From a checkpoint of a small transformer trained on Wikipedia.
Size: MLP 1280 tanh GELU, 23.4M parameters.
Architecture: LayerNorm before each block, learned positions, biases, tied embeddings.
Each number is 500 + 50 x the weight over its row's rms, rounded and kept within 0 to 999. Layers, rows and columns count from 0. Numbers have three digits each. The size before them is the row's rms in percent of the matrix's.

# layer 19 MLP down, 256x1280, rms 0.245, rows 109-217, columns 0-127
097:512453465345494563445532476502453539522558527455477498530520488514525481407406501485507494566512491472532510542523508511519432510505491521481537418502655525528547526510489493483464546498550509487509535501440532471543555519443506473511471425441481488594535576558424551483490438515467462518437435488534525484623530614541491508425477446488519469479407501463511560434504495562444429557562
104:524507517574505507566495584551548460513485473522510524567502497568447478487606526484487515488499525510439410427500441602409525485546550519466460492454433495413437514497511533463527472498589545483453543557541446510553487525498444562524497440499489512411456557545488512509484467463420477491532430536566419509564444520534526523538503496543514473512510534454480503457574518450536521479449
100:472500519499518422463608551510443498563548496515430519475458432538477537550474473458441554569539576482498388529528435489468502463471557530465546534499550489483568515504416479520467493510526493541514420519584484583435520534509532475522498476551445469593604632577502415572594433484489590454509505450492568538456534395538557510510446448434519501444499513616413491535436573438494523454548
097:503461497541499477581482459511479394522490513511537571455409485545526516495509494410581514503431528510594577503527508523489517561515458546471561475531451638508600537618458568471469479603451377549500531518566459440495485450567458470475544567483443639559506576482451496566458556473470570530471442497455376519521502448459468497532505522497434609551523330524423516478571483473454498482460
100:474454452500470376585402548447412460457466516436473406500504508502429403534544538529420519479509537448481547492634476472548464430528481556439453482503564455512421595534486461493537462486473507508551517503468498483501418533554471545562518471447442540538549436499450529402462532529504455522471503514486449524491556491462551464513511490428404432496448474452538459528469469474489467533486
097:567518497445517484583573475551486506543550581454428501468527607510536477532523514482510478527523434481539481584561513503508505576577469466449480470468500544594585440522539482433445384518570506536494511418455598468585424505543438490456569518482548560461446504471480589444502559537537466461480471441546470478435516459453524543520482479515511532453523460490510519555571417437499489466487
098:551482506470470475484521509463465467526562492524460505488458601462508508454543597458523514511551506577445490569488548528424524464446450541530524594402481580482519578469441518485466450522489574556605463582601444559489533470521438532484549394478561500452472533510501539528542520444492475505515436535495502430577469523438551501508400425405444508454506481506469589475482471506629494513480
096:526427459541499483499432350545421520411537459520443555498483553497442535513498381471426545562484429668512474522420443506493442508454485447468545515472536500537516513391522394512495575447519458505489499488511571477507437512528471583510560504607515549478529469486533511562538525586605414473514508476560510486549544604388555556468527440509534402508513551568574495499452407569521547433552
098:453536495500545594497503506524554470489550514421459464500471578437430443600473439430499380489503576515497471425528590492464495466587478485507531527485462461533483539585453444524501475500525579560580538509468547381458421487581445449512498434535536520464495468607432536456557519492546527482482539496499534598596508578426502478497491496469455467520513417479516572458474434549466532516577
097:497483446558468601633480497577501567423506531546483433514539451506526508564592537465527504513554498562436581515478477463472539483456647496462491525394449599526578503552438498463535489518558466509523500482561466475531519442563546554561561562562494489438465533508540480572504392466465624521506491500509445546485555495490506507575505552413574471478439517392486468558550520579600490391501
100:502545482490518466507523543444535554271508521622526509508461519405526476534482481398492464589522529551540457508424577445440520441540453500532447494481478574468521509561503405483502467495360478483505528523511480487563503385588498475558470422471516471464468459391528528584563569548549652499441472594467554474446459421482566459517454548540512429546519428440527522391535494420470581480473
095:430497531507538440451554492494483510476561532528502458559489422474459533526565570490565453518438517455443536477485530506477444513477461514476569402506458443479567468508467496609474435494540529545451431551547529545419463447511528525445482386496426542548408465492566493437414528479535489474517492496540425582580606506489482524511584544634522564466529530475537536466453445503500423500502
106:538519496487448522494452532470612462486589467490502504504538542483515506529489532480477528455537435478516500617502485519482505568449527532427458528540533555497480476520507457518422492517473530560467522499440431534479480430672517531462489515440552505521579606421398499532553466555498435512492507553570519445437463572504509577548581526475546567446522508458445568427569511476504481410557
098:547464467529495466510491494535434493446493476516534442520474492562531537586500438445479574423478505507492533534446554484589550502546517511492479458417493515535476526518435492513534453488472486491537477446608532592469557523462593477442513450467388521466460445548450446451562474472466472582435465517450482279520508475527516491505530521487528532588447534518426465670499469370503435515447
097:503562487609531462519559535517526474518416471559398465476577550462552491341555480423406545452597554544497526489518388534388487505531506521474470391588528566480457506457599454419432553463501528533398456523503540508484495498537484563487464557510492505426496517435552543466550467573466524461435482445515471458563498541440468479483522461517455559429522514491476505526434482574586534447472
102:494404487527523444522491603486566484537477481547559526613480587516547403492508467517472448494425450569545473483515566480499535401491495550474453593538454437464435489550406503384556534497560558491532464525506465487458554458481487444551441499512481478492453468521427487561484427490524432510519540464603515618514484434571522578449426465435546550521479429538575468487479509479510506407442
098:636489385532514464512492502522493395616436477506474550532461500427582452483473490534502486583453428478497454527497549474518533500455485454567457433499492527499528475483623456520623439458547462491400563395432519470541423550464532518497506440450606458513432469431434583554487586587507477581483503405430435536516577507435550503503571466473462521470457573449562521476447494445511521556431
101:507480517489478600602559511426482506548568459535479549527522586527463567547514540537526552548520535463515434448445574432481535437501498468493469547575578422510487506468489484457435498510456446444497448474553481548568506480478487579509526569492459626499475574454445447575493405522511434455501414553450458463505539472509587478512469476549548464482486503532447470534488510527532475548482
102:457355556516483492516469554447461590530504458550549503498568419463440450588576436561531478522508535522562573456473568456585453593571473469486462505473496527449418425450542489500567489613545506510459453554519490625499445569453421501468560516467442544523472503452492546553444494558530504473515444502528461563540530510669531497558502502611427488568455452510347519387451530435540399532525
101:531552437562495624487453532566478504435487454523468538389492405572524427555484435478513551576518528533513485506488525547522486507467501438469513480491514478490524521597493329543546466445496456490512495513581589552562454583610513460482504467490446486451418622499411531560447602520488538532477450444491558520502526549445530503466587524553525505495504463522479501503423451531557500369400
100:425491544465461472479525471392437480529446573508479472483506437454563462466385462499556572532450516560472528575483480489462549501490477434471498488546468508497486491550497452486468484583573456438585541516562541565466471513370495410545539544510537571402514545519498554497439436516405563474550418390476479399552574526542456463525441557467549474584494528470487536455470489540504593561559
100:535556419492456516516527455411568466432490537537412538465430476465529566501498543554493627512512552384458504459486434492502454519527526459495544438530507476439517486451495513541547532437472468535464474485490489479498460476484541606584589467536464459516530443522463480570522535532451623407384539505493445519499506499492533563501538552469522528556631553535457553550487516532479436436454
104:542467501566406584527530485478531517506522471423520524482473356564443530565560573579459489507546436456473574465568466484500465460438493497545514408440481483510439482562484503435475568506538529557507596528502483439510427478446559477548573562499607542407482517466474520502525490475581518552522429542589529537546512439489492559561507416520513411489524534551429417504538509478507506552558
097:554472520546517464436533448453541561443613455544461498534493447519546466490483486467493568615548432566463470436524433490469429533465474591425490527404483488541498525472430502407544480481534427539550490487471496471505461485434413458506546628594519577450571554500521443438489400533444488509418499606343627532521471560453488484467441519660532545499511501475578511436431559548487394506534
097:624381519512540435471470425551507473624425540511456522467490540588541527425556482542516501509517506522551535465491517452508485516545538414459500506567504480415524513513451476462499430447477477503583444485475444525489442426521509472523526515548559538523495563567517541464490515473396558469488581482470399366536468460456489514518396418484502468548489408524476486501459545537458576376480
099:477541489474459474546428463476518639578587554472444506417617505516562433503520464391487471502506488524547464505429499544527499501536559513546470511462431430507522496576565506500481488490454498491427545464581555552561345528549511548571539494552474394552504479451510500606485506471503462503525459431507462443433517480470431477461391465461469455544536489451497559445504462436567477576411
100:539492453491472506500462482504591576515504566485547464493568523441561485450529480435497496578475488522496517536467523599405494484490444668495558584477588537572544447531536463543576478523477541475514555581522511453455487534487458486442479493600544481539576453457519481471463547425446551496504451526465498616577517572587489521513436479598492514423525458556378555497460606437498541472444
110:545453416404404496498386481503458529406456460549522561575515404429481463491500474497535521568545468545576454560419543529431579461511452478531516503542466441488448455488490541498534534591446416511563536443488412482512502445545440553460449503489485573536468494558478467500402618546482471513478477395425496510541521520471555550533394492536495519494567498486478520434549574464551594511418
097:517631504519478529510507458489553516437471538586476396483396489546537522534523465550551481573574502518466578520427512505586401499491463472596489462482405461524587511415504551406465533521538542542468577571482573590440470499455606559498542486581511435508476565484462494487531377520549551546613491603458472525527478463518514509457472453406557557507531505534530556459410484602512543535557
097:578499481422572512501503588504484442516475505517561522510479442615531480538581491497557508476549475570563490482462550547502503616450537389521478479593515519567540488476510436455442496494507520472505488514527502529537409517409525533477489559552501463511458421530515524593583397461587498498466431519513510526511483407484528513473544507494547472448538511573449476539427524489452553413540
100:450578489496472540499397514551434418368471421517526550614429435517469507490480529432509468526486495540467533570533650466447543424561520514382506467570472540517531456473451483510400456435409595513483504482482456443550442475508436538570560445466494522415480487492576441409570508530486454416489532416460439456451506478443536584587467477546501493405420499394475523441513522461568505566493
101:501542478574527453556461381502527545398441522476339496493510443515525528517535482501464533509438484386487573546582474537480573529404451501485486599598582539458588526597503483574501507469512464495551531524472430411549500496509438504516464532411487457502499608512556470512452482550446437507576417503458485502511530531418586461532422462494549497453475479568541494593458568507496534537549
102:529500490519547456458474504437498533442472494517478450530521444471531481524540530496506525344545499582487518518547461481537496500487579529495488421542496382497548508556517522574460476545476518516423525522543422452418537447503469453496530390451441529464512512472470515514492506561493508467576474474665498561399481626551401504571408467465420465521492466449473510454384494588492453490497
099:464479475583513525470477425513586498504540483558652645592539441538463471536477524493501511526521476501516567554494519529482365402463471502555514562551484397417495521431527472503515551546555464463478535505423534619541518447566477537449495544421628449569486510519500510522549560565496535398440517500469445605487542596484474486489447496602515549474492527558481617489491522463459535479508
097:427534531571483484594462545513447480432513529497518533496516543535504467515507479561471455522498622624514574589495523445468496432652429471580521482548472501505535511477592473545506526550516500462525494487522541480560446529476416487547505500532454493485487492437550507442480404517518559452503584436540507553457399476505493510446581524575355496501513382530502410563504493526533456459476
101:490622521512562541473454541495502571550522454471538486535513493560489428493542494457571476466500501526447464454499491549586504419501518472424478558422486561509477609484443579497495508565416495562481593460416465488461398458437566483499457481415471520468492403629455523464537402549404466542483489475460515488540468506514578506525467525502614478498508550395518495432521490506542542578498
095:536503468626488484453405435480489450359458521504490535511505460566495557458521455536430476502444576460548550552496522429514530463429486491494518476454458531487550531495527470448459479448516368486554475581479501516588425460508472507516519422522583599557531422533458381490479508513652398493465470482523518428595560478499411507550503468459452519466458528476517548462504439480528455572441
098:431475487529518540393498430501556573533447530529531585589578512510423478433499452547550555466569486396426518473539494560516552557549504528543485516427525501537524512490543526559484507475398464542450505537450485410425554499493480471519468430589524528505378478531469517495526426445467485433552524469544478521437486400506430515543477445419503528450574527492480527550555491513485538417472
096:422492500474503575415515507496429607593522493428494487434587423480475592525524515547598500486507517530418532482504544481473561519456434489527510445557534526538482489479525467468507440554540492525465549501481528409510540562585503463488425484488539558512486441583428499429482548514552489412552480466454487487541461560597492475479531565479454503467454482521475568494578526583439515559517
099:521445474383510521484394492462564468488475454536460479501534560543544440492470439551420520464470460526526510484576355539538467450564453552428581451516533487484544509419459409623552521510503496515553458517574486518483581475420493561503530565461449469379488560568461554559404445499498440449392523474486469508450556482442489521582571530472608514541515551514543426524535538547404470544536
101:470470485432466480493431539491400448540449567505487500390560471455454527530497512533503498467546495601490636456482460540567452465482533537467473506470427429490578536451432495538574441585591533573424489607464485476409458428442487520555547526454551521508561486496507429477516517493487525420533543524366452517492524461419565469456533501455547470471537487410471502403450469416485514544545
099:466447496514426560418502468511529505483445467441505540491495393493573521543497506589499443469441581590515542473419492520583501432477509512581481519436456547458485470481503492542540539468404366577561533517482528519393448470560490579429490606485561466596516499400507455445459461589564583524623447482462515429520508616520439583550443470388460516497495448491496539474611569430457377423528
101:483452451492519516483493441439626580585606493534605572534523494507537501485506480510450536473478533409520530529554567498411461420453409501564479604489510459430395586451478544448480525485477555534490559427506484505523520500489496486554480573487531443485557488535502401408573521537590534516550498457502458525577471521444470555495462532518504445532504454510463579503444602505463557471538
098:490467548485519508417527546526460469482524536559496456519466522560509527487500517534549503494504451447552446516556581555493501509502571545516429460544456512549585487579466422480479437516531465505358469460522405483594546422511466494428471508540460459429379515591530408498484385432510513424513549577417605384654469561478512520490440479518436524557536524514487499578506426511575504505489
098:425516502512491540499492502567403582486479462425545513486613563473552543575460476579525498491417519498449439499528568484518576485507497491485593489425459535524567520524547534461403507575510514489460467494516479447509521480481504386488482512422453449438545540477461573537480596538383541474506497508495474544511575419488357507517513515436408491527526425517458515447558521435451498473515
101:518580548447530572534507437526505483422466551411425565532492542548554501499545538522462517483478527489530467492486533529451483461431425476464557504537377504488502558514672546612531484574506569397456500593472497539456423454455612514487486522559504461498510403500493469475466463541453417547402477472513538527537511548532611508438495464573430494476502491563527451494536543531425488598554
097:526556528477566499444524500495495452614484470506434479571528396467563522506486455450556519446478419475592475459479548452557477540448501519453488548488506525488500576471504513534512559467505451559490562452502548459448516483468545523447485402479508515510572542467550623472457423488433523522519509524424518610611529522474596507498564436597474454560537482426557489460582463494420448502574
097:434600484513392398470532407544515523398503521481507593530431478478491430437480549451480544630529571574465477457504463503518492510517440548441493446489541550442452578493482426494466522481539446383448489500515575499488548531468494483462522418518546571476529614519508547550498516525468522527565448409549407574563552565445454554516468558609485477488630514474521546346456548602517467435507
099:495507494436477550591505508494563566525468497502550540453488553496532482429463442492494519456504593508431615483537487465408480530492516495533471562512558558490585431527546454616532478514509521400421504578462387551440527471509502459546498583506570406445492550495592496527587474580501527471612475505503526457583546441512518538476436535483509585504543461550546507418585427517483446536528
102:413556495611531535396527458512592515543562444450485475512513513487516513447539554681563481537490494602544456573437524495492531482525474444517421567580554485411553500583595458496552447495587598464502487497525528507498537610538489474452499498461509443538564570480534560578537515542573582461533502532429487530597491562501476502487571467511604495520522575501453571440442550538573441527439
102:485504530511550431487456527542453419449412526444429533513503526544412520486491525482429524479461546561438512473487436489579514513485494508486498518400554442542546579456486488382483527494459515501432541547440484477535519505500519448517468510516480498522476464509463575530566580503516473449440587456575549498554503528496472518552543502393518558455406533420519495516513488483472521635437
099:462544449575505475414479432493633470537497508483477529572463464486546551476489510528462569542469444569435486485506471408389537509510511509444526536584460462438610474481559532610508453490559567517526526574487499478483550502519497477475417419577540434544384453522492468569475447514428529593482515503511588527415495518571512491495434466591461558528457571506479568445563501436467472560491
097:432503488523568488466506489522460472483526487548521623531547491467413418523527443545574579527511453579459580471537460541538559453526554485448535468514440505537445517476542431584414552579505539487472531507515454522517571504540522488435531550522391471510431406585504432522524505502445527506490514514503429451515474573617503439469441513602598560479519416512531601619546523484509514456547
096:549523490562497471472478568430461476419577469445478510530452435542535413380458527483526501509509497519589516503473502509437493600469473437529528527597491491515571487461484442544480585537561490561437493441412495520519494484532511493476528565576488544384451505509460473542349378556512535486462449469539462443522523514531557499533523581551382558493456552491485499516561429412490542489526
097:477515471536498527507438498611537516549496458509645569438587535510577476495499429549518507378533504542543428527544515527517481509512571466470512443539497492470428436544481558566510536416506535527543477538525600476486488471372451438460510467432599519564476498606529542416447569554516487436514539547510502521451457428504564472585545451611517618451550571554474447584565581505502381510572
102:515549463405502545502578514452463558521608510492568480440463456456555510405453504432469445491644596500508525472534475513478443510487455466475496516457460558471548587442502455418420519480484533474519502530566570489503506519500495456501571488471470472521619534573520540443532512445439467576410478552601460533496444553527460490526455525469416567428537613413460504524539544437476524451524
102:482448479520584482503466521475491516491510476478546421570529602469554434483540514588593488478367559442498481558582490511538478441472584537498500451477564432548493504566459540490526490622536579536448553529416515523590472458449586530474505468523480492482399467479503495400468472550537422488445448537535370436525543561548589576481467554575447468478503490462523479438574600493548635513531
101:509364556463595515498455566494558406473536522547440402624438497435539491474533432561585483517530490453534499528443616528528497469493563489428547462563451565428573558506470586431611443475468478473607480519473448534539610382514485512418477502472538472339474475453423581457533476468586394609550510480504500427518518473556428446458479521490427420455559506427481478503469513484584434433549
103:405567447532552492475574462376552495637516561510567551533559440471481581504471526512540614510487545473520455484569532480532522498464495446546530566566458468422477433485467479489532465457452578524461484573499445550491421486540546461529520528474538581561583444543558565515495493548554508499502498455523519583583414465456550591495520532456540508498525374469490474484415450471436487513524
105:528416578502469433465450491506462528507478546556478463467535547502450488527516564443533545469479535532557446481419488492584436427494474412480450500559420505453413492506515372516474558475550492558568602446447540409526482443470488487509556535530535583457443446427537575598555443552517379557440517458489491427514473470479519442507523520581474537478461460463534496556489442523542486459518
096:466601481520469506458457588563480527539483429442470598528461545515550516518553556524383527479487459519551425579435522461524505507532429436468499427478512446474468455511512501556530486508481531486479515542475475517453485533459460430525471580511465458437529524478445541539436498478506452500408520580534513477486495487545462575451448451514489464497489517488558534427465501526457501491461
097:508446539489546413461554492497503539467498427412473513444464516488475501530477434529614426478427536395458478383422433440511475482483533457540520534484384508622480513528441486412462475468483461578506455448507470485453466454580524445453510471521452536467594606591505432466491559458450556438474575457420449557458424522571529455425400480469470508570468533500543501439455519557425587462536
096:530457477552549406487451447476504522564489504438495422501397494423425479456502516445483476537425524542455555477509483480413492438504565511439541496586440470512541500561431506463521488507533438559588573457438530537493411551505570575542536485483407483509408487476511455502505490497557491490593367555457567532471515561479454533603436544485478400533513472471421607455500533559461452563602
099:424392552499479405481484487573575515472515532555553510564494538471489541608435471481549495533534540405504535582475430525475547457496520509552534497438513461479589401568528512568468584516549512502432511600438553500574527479484356463475467538496481557487501525509511446520427589560529445540493565526506579544525459438482492481483484509416497514501492520610362529534492543531536449476481
099:479486485502480490551570463451387551484526537484428538404579452428476565517529490481543550619543484522468466521563430434508407516475552491536483552522546524476434529628568513495557451555498480505547520495431359438486530548452424460527538560533509539479513442519488522488480507433490489502453535435498516509443533504462595446490412445538565549410503510489515443457449534537513566625544
099:537440504472543583499535512482565548460511471523498546496500520609557532535505505515420514581440470531500461502527454541583544521443460393473454558569552563541487471498594532455521524446452504604565550561498443483364579476456555580462571566498488485512490497499516573532541470474463463520531485507542533501532487498449515507488529505600473550530616444512507503552470482489495503524386
102:620535469438525527570446422497611497491535461510485486500429505403456506489475525479402501494470559589557459528494576474505490429463521534474538397583439538478476507503491452525489458586456596522586542507590541579541493527429537537449458507512567473555532509452615468539477533474519539540428579592581501403511472493426533539519536540524526485510559565496445527446460504545485518518544
099:503501429492602574520555463431456523474525460561551539519533539466518478529475550498430516471572487540560484501537487457475484540571543496484554546463438463482582514504618540487524478401518625538482480449470515563467492411529456592576546472496380457559503371471495474417533433612552451495587555492484456437513487506495577533542510444470560522489456533436435502464546474441475544508545
099:540497543410491496580571512473496483469482507550589521560455513504548544482536508468536517532483535508486544536463507505481546498509526409536474503477512435559580516495492475499521500521490532514625603552522505580474545517460549490506548413559567522458471404482495464426471446357532515504531469455515551443436463547531467458409538490575524495528549506527481539603530487533441478587476
099:514531525437533473558601559506565479479504550435522483498526473477452570504492488419422443523574384561458479472552503464517523493447511510550533505461484476578475520493541435479489540564451497632406571498553521524473523476537475537462441511532487485489579407530495371462520551491464469529418482443595446450526471506561550487459473526477546565538505518461452507428489578379520486472533
102:498502543449480560465552475450544575487497559521493630443508490543536571552564477510480513536541515480438548498564394552537464539446493503545537485511426447524481500468500510554453601530552549510437484498406468532526406496479452543485591473575509514530495438502447554562467481433560502445421519451446512476498543561514584528461484630527460410479526428424567444478586461496543483504486
099:442558501489454415457535478472496530505486519432545448474491482487536502523572426425446450425452498504459447442385488483501521415437532568469523613589595435412507493449522442459553542535522431485513492503483643539419539422499500471408494536530458557518541582507514493560569375512564515556515516492505525528542392538527485396473545470530562479617470572480502462617551506418552499478571
100:528508438458439420453495408493534495487422542501450542421515483523418468449430507592511421460499526420494441584496411515521529539480426432524491549497415467508466476563573567547536481477441471506496485521452496569433495418481573427406534501503417551484527485494555427555455534544562516519455485521456518504567513451553530455418469423482513525488522443521539545453545531475515477581504
102:455501521500510520527527461496480543517520443467451531523595466516556479540512450488528508527491516510529433440445538605501441582544532504517453496491559448452475494485499454504493585422578499555488526505612460524543508493469425495553447497595440469603402525442519439504454534505511512368495568480523490553454473380475457549418514531525520529514573444586552558484542450545542464449564
102:499558487483515519414539535486540460460452461565569589530485520507478568420586570524454533418464507486472507566486521515512507512438434551453541423533578552517524447479494416577484453514555456484551478510446486499451508490575456420577482504466460579515536585445566484489491536499475568548544393510512483505351563434459475475498539593453480524550581524484546563463464588465547488498471
101:515404530604535538520454456449441498428600505505573476518520589492452562512408428468537541521454447473512436445548494490550579557482538485430516458452463383483576525452493482494487454464454496618549464466543460509526562493514569458505474528523543500479427574505576451458538431483403486552555468411504533493453491412472427390505530507514498569530585545489441515664532590555510520582581
099:547481491428490495466475501478508504532443613600510512503479616492545568498458523441518612626499501495444583532461597530495448508521477506537498556491525473550561467496447449596543456448485493540576496419476390572600410486551549412540499452528419448517539571485519451555450547539487501475506503494516557415529518472417496558536406565465521481595521459522463582499526512592480516490472
098:488426500479485505472489540519501510479522469435582507542539471476497505533540546535524479534472504524545528513624507483482534489484544480545470470519534490425437448474482574440501558546504568530549479555497539475485491396508504404515373482492493481513389468565498456496453522442505630427472464501627456532493545455594511492482349575481455380446512498494498514545529472464540429555535
098:446512508522499393501515522507475591477454394481565520483416526469506498434424433517538443482509498535526476537545499561544569593448531494519447522501524537413442510572523515517624529536575464545495450475486526544437425465532485509400561478524566489544448397544507485473511441508457540465507491478449503481437613451447543477519461508423538521510429609499478538519574406517577502473532
098:469373452459511508424545606543476453477499580389540496493514519613575522456536455455440547543436448525529560451472499500520446491486446486439552487531440472475546524466438514577455512483512530532578468466488422505465539480534476543583534533596514516537488441566491532554498568521504510520492542510458494484517531560390507472458443450441459492639583490418514480480503491460519591462464
100:497519495459494495492498542404490556609462540475519661509575478475501427538466584587539501494526511531499489471488558615468619518492607573531472543466608488520393435477511506552541486559476444551580489516499489521500426410471526542537524407508613487546568487594474478507498510603612421493486496485456555533518486517534501554426551391513535496534455525535493488523438472557535427429405
100:493494565536520573513482571457466459489484479485461475498453505523455501513451445469538537594535469399461503479521587399492529477458488585523494478533522466459442454484499434534535497466574509459522485482471540511519558580476407564512468489614500450504411540508518542542547524531424491466486479542498558516584549576495502505519548427454495496498444577573558468508532434473445505540465
101:452522413477555519520576485452446490401447445519534603517565491511507441440555529509502414462516466513540575476513524462503584455514582497574492625482549484487560577543436512538482446492511500441513589530373433497523436468541507488475505508479493570500475445482478438581440430455467485520497465423557545476497476445613387631449495453513477594588552553510402543601498507448492440511488
098:529419463520447592568510423544518524446514509469423538468563508504533547460470486456452483540538523491501462464456744555495386490414532478447387470509468600536604550542520523598448519533458500501522482429547506402512495448481522511543525503496409543558552437465574609495435507484510499519571471453441542503598460381490472466510529535490612505499481530589466517417500508569514494592529
097:431504446540520446453369547596380487449495452513512437570532489559516513500527489562521486629476509546612514486522422562424517477449447507464551553452479414421485483482564513515517490490564430541449501490406509581524441417405511418487531510456499548544519492562485536531408437511522513552462375559497481539534435504448538427506507524623452473537460391555523495551524463548483540542347
099:485516488491530531512473454422504603528505499445454587433476469507420472429501417507486569573504538419574534528384590493540506530552483542524593560481459477484568525568579485511564573533521451568424523514566596498538502479459553454572482454405511495544425384436478417507466487611461510484523544427488406538502427577453564478538505484506594508467497580441479568481455511518517566479469
097:533423498449520554524486476422416368526498524468489542495489552564602553529502473512481525543524455511467499429529525546479488495488527465457416456534400459533489510446484463513508494484589506531400567504505422507435443474511457470485475437490463592502435498499594493531475407523407338501561470516450434434516485430523451516500516501489498425548536441483540427568526427521539543586552
099:425498491545608478504501502537510508498478425463473462505576497479524466565590451487439469444527486455505474488554463392513525606494516558439507536522571525483500465433518542574448475496520483462524488492492574477549515496527475491503539548405446506394439521522490535572496395449518492532403501519492467585569472495535504414600451499547462635520451474480489534533510593475487527454553
100:517479543502445498468447464606514443442588493515478525502406540504477495530438500440485438552578465421491433536416477431432515497542512494572503517410489543501408470558524561545419550620522456534425471442559514615513489470503477435556514577487485536547481423428606401574436465461541448420454498417512586435518515506697472498543440499615560488444525443485562464524473549481524525427487
096:558491475552545501506479474511565519533465620536467502443501507433491493479503460542489494415555534520478535605396511540515470492397579453595468454508548594520638571540553551523559535521531566578463451562498427459494471522502492593491509528539437511463484467444559521467459514590465525420448458534439610485526486463599449560512446527578636529509607506485439481486567531531476478435609
096:547501510448408500503522565598507469589518465531538511547429460597467603500560387460476556484467464460526528440583443496528424500575475518544454464493470459476545462443455486491586509452491515409518501506503460551579611505521510503548533520437492572566562418527513442425519471529507456527496460565440511504531532506477514526439502468505488395525524500487421502531391489467443500486507
098:552557483434454495597498508456418523530510465494538502492566414515417457471553596451568565474495452432470516525478515576395408503462513541521464572485550544527518456454507511570490564502428527561438450514441528550455489524534459535506552510527488589405407401547483511531427477522536511542605543480506420423453554394606556549403497465510511518477552491643502340502565478532447433538478
102:403471531426540516474494478459506494480437451506582497563491561548520489505553530521543553497485579404496473563384499515555573493488490536482551528460518472518499524471470528511513439410516439452463524562461441487544491457527431522501534466533448493493465482536526444605470534495530539407506482395590525550456500398478502521553512395461561449489444509552511450442539539470430510561502
099:594417442444392578493454479487523454581475463483551469492512524502495539479540438464470605546550455451533477433567405540489466516451501595566500549469504440421530539464514397540445473447510506502396589529545396526507617425431448548542543579527486447531514557520530523495569489507577467434550498497618595513468473546579525464574607584411434494453488541538419489517545520377557512575461
100:516551521454577494495424461460438437611398472449420477581463539510537489556509471506479509470480515532481570504460443567627530462590474476529473465543444509447432576445445411578448553577450495559547588495529564444494580548476460454508515509527434480547509485542497477536599481486549577570506538449440522572458478534387435425539448539495505561502461473475479554567534477462461457436502
100:625547455490478515540523438503551521525457453499587519499502525474521416538406517540596540346550478466507430415413540563508465471477530544485586532593521460491391470570541498579469527472481467484540457433508491496573561557495519588516486509510503515481390468415549457469486545471435549593487479571511592401451448608555574449454539515528429524475445515390536484503521456348520465478571
103:468425555496525479458393451547539549499544526475528520518462608505567525496447587460615552440510569587463525449490438502496515490498527517501506567451514475414559467532421510508533478402590604544425566540531505446478500399444503480597409517620532576503590485508533493489448525473579591488444559474527540572630524499505482483434538407483474554603521448397479549399524519538561500509491
099:496480569486475465421519470624533436410572566585500480529481357449551476500460453535474433517471541475375579534476571541596527543487518520510486446528519421533523583515473510482464517526494427461523518526534474413480525529516527537475419526442443455501553513488414596504507462550453490545511522427453551443559534588558463530465454456491529456528463407358448612512534533419529592422465
102:461485543506530564510550487405587409548538414454491431542397482480575480477608489433478473472434550570524478363584437529478510437520621437542409482516455550513554479537533519510503527504460486477512412494546415455413487480407568523527471633499512511560601559583528510445460591486523492568498524465466515477476437466511400390425451460553439521519615466446526474509520452540550441464410
105:627443499465433436562466481551461443407448418479517438464467547472483466472506489508422530468474541470445596485524409498471519599545483460510460522583454495452555516520508489489457467474511559534502482450432420507422589402506571519420564397528490542522580541576506503527486570551443485450508540547545487516446539490492527543510592442477497538469439491445524472497496512551529505547440
100:533496466438472461462516510505447480430428503489482492485467443469505628529550445433460529542502473440559517515527452525570491564507471502495488487344489473441585582488442536462613523476490463556599502519513561507432465523487466465569510499554541434516465594569567443555494422417492478544573498499623477490505469634549477547425559401511565438484487435542517526556455544505603571455525
098:579533453384557518534436468512514478489469513580526508582459476486499525579506570492481431435453489522493470651471573440531395579519479478468507607344546405493518459530481408605425494490535497499516482491475496383442516494512463477517556462535545507533551556492574465535596446561434523372458476427536458580499421423548616500507482438532605535601429473518475514463488597475441494404518
097:604499525480464484518557396419519370571437449460544455485533486581512492468521515494435573514486496545409512501464573520494556488393518591451488517399620532495399568482542557535500483516416513525653508449526530548458527491506492540473492457473493534485427483534459422474451534557435444423570447491538471489515544476409531497466444469518510524561503539542505545459421417576554449473493
099:553548471510522438498468491471509469479533398493489553466550460525588481531408467434519398568490520544538480499552568568474451469573523508570419535456542518488462473451552542583506487419481368458505526398521489464544473505491638499571406384548505576508446495481474525568611425504510487497558477414577479484518442463566535484523469545517525439529499389563521529385415515472536467432456
093:395493506533541552510464472453401556571531538490509449523482506514415430450566521562486490346514523468571485485518474491442434487496463424599465549494448406526512554535559448606528517468488559578456532438441523490538452452482516536605534533482574533456462497514448539421474569507604480526595470387619521450452464451497490507477423553511514460544487405463477413517399453459564537427435
099:528501457473451529389526520495512515494502498511526573535474470646492452486515462488421474488489506418470521530487461540536439554544480585501454440466386459534581502588516521498443492510439496517431508425517503474476419471464458496488456489499486457486558513602448514424443532527468451500561398556474523456483531497527535529500567557587548480415514534493583593484464529481538529432499
097:521433519476522502539605515525452508436511511471513409409516452558559538556532448395496505517575535538484569484417514512565452471531514497597496562451485551518466529442490609514448561466493396572437478491491580511459495486504522478488512518586494531525538503511486546479479317501538519501544480458463484449471423538481556502447529530491529495509550548515368453527514475516500529510490
098:416592454534469583481547593442530494523506585466470587531544499497467489504582587505489390574598473571517497583413490495416519534467563552507499498462502542471481476517534551549564579577441506573464513556551562528445458493678517466607451466462570405441536475522545483516511561533481541503562516506431448569469542555447473570475448485561408497409550498513482549567538556521460520398506
102:446402469489526569454652503517481542548485457515519444409473454523530561467488439571535479437550542617482500486528520513448459592476514535473432458497470417524480471499501490526532529455478508553516590451500559477528438462550493423569499559500546421462533462486538516521470518521608526599481439485584518502446397451535454511515488579379530466475527571480496613595448446549513436491444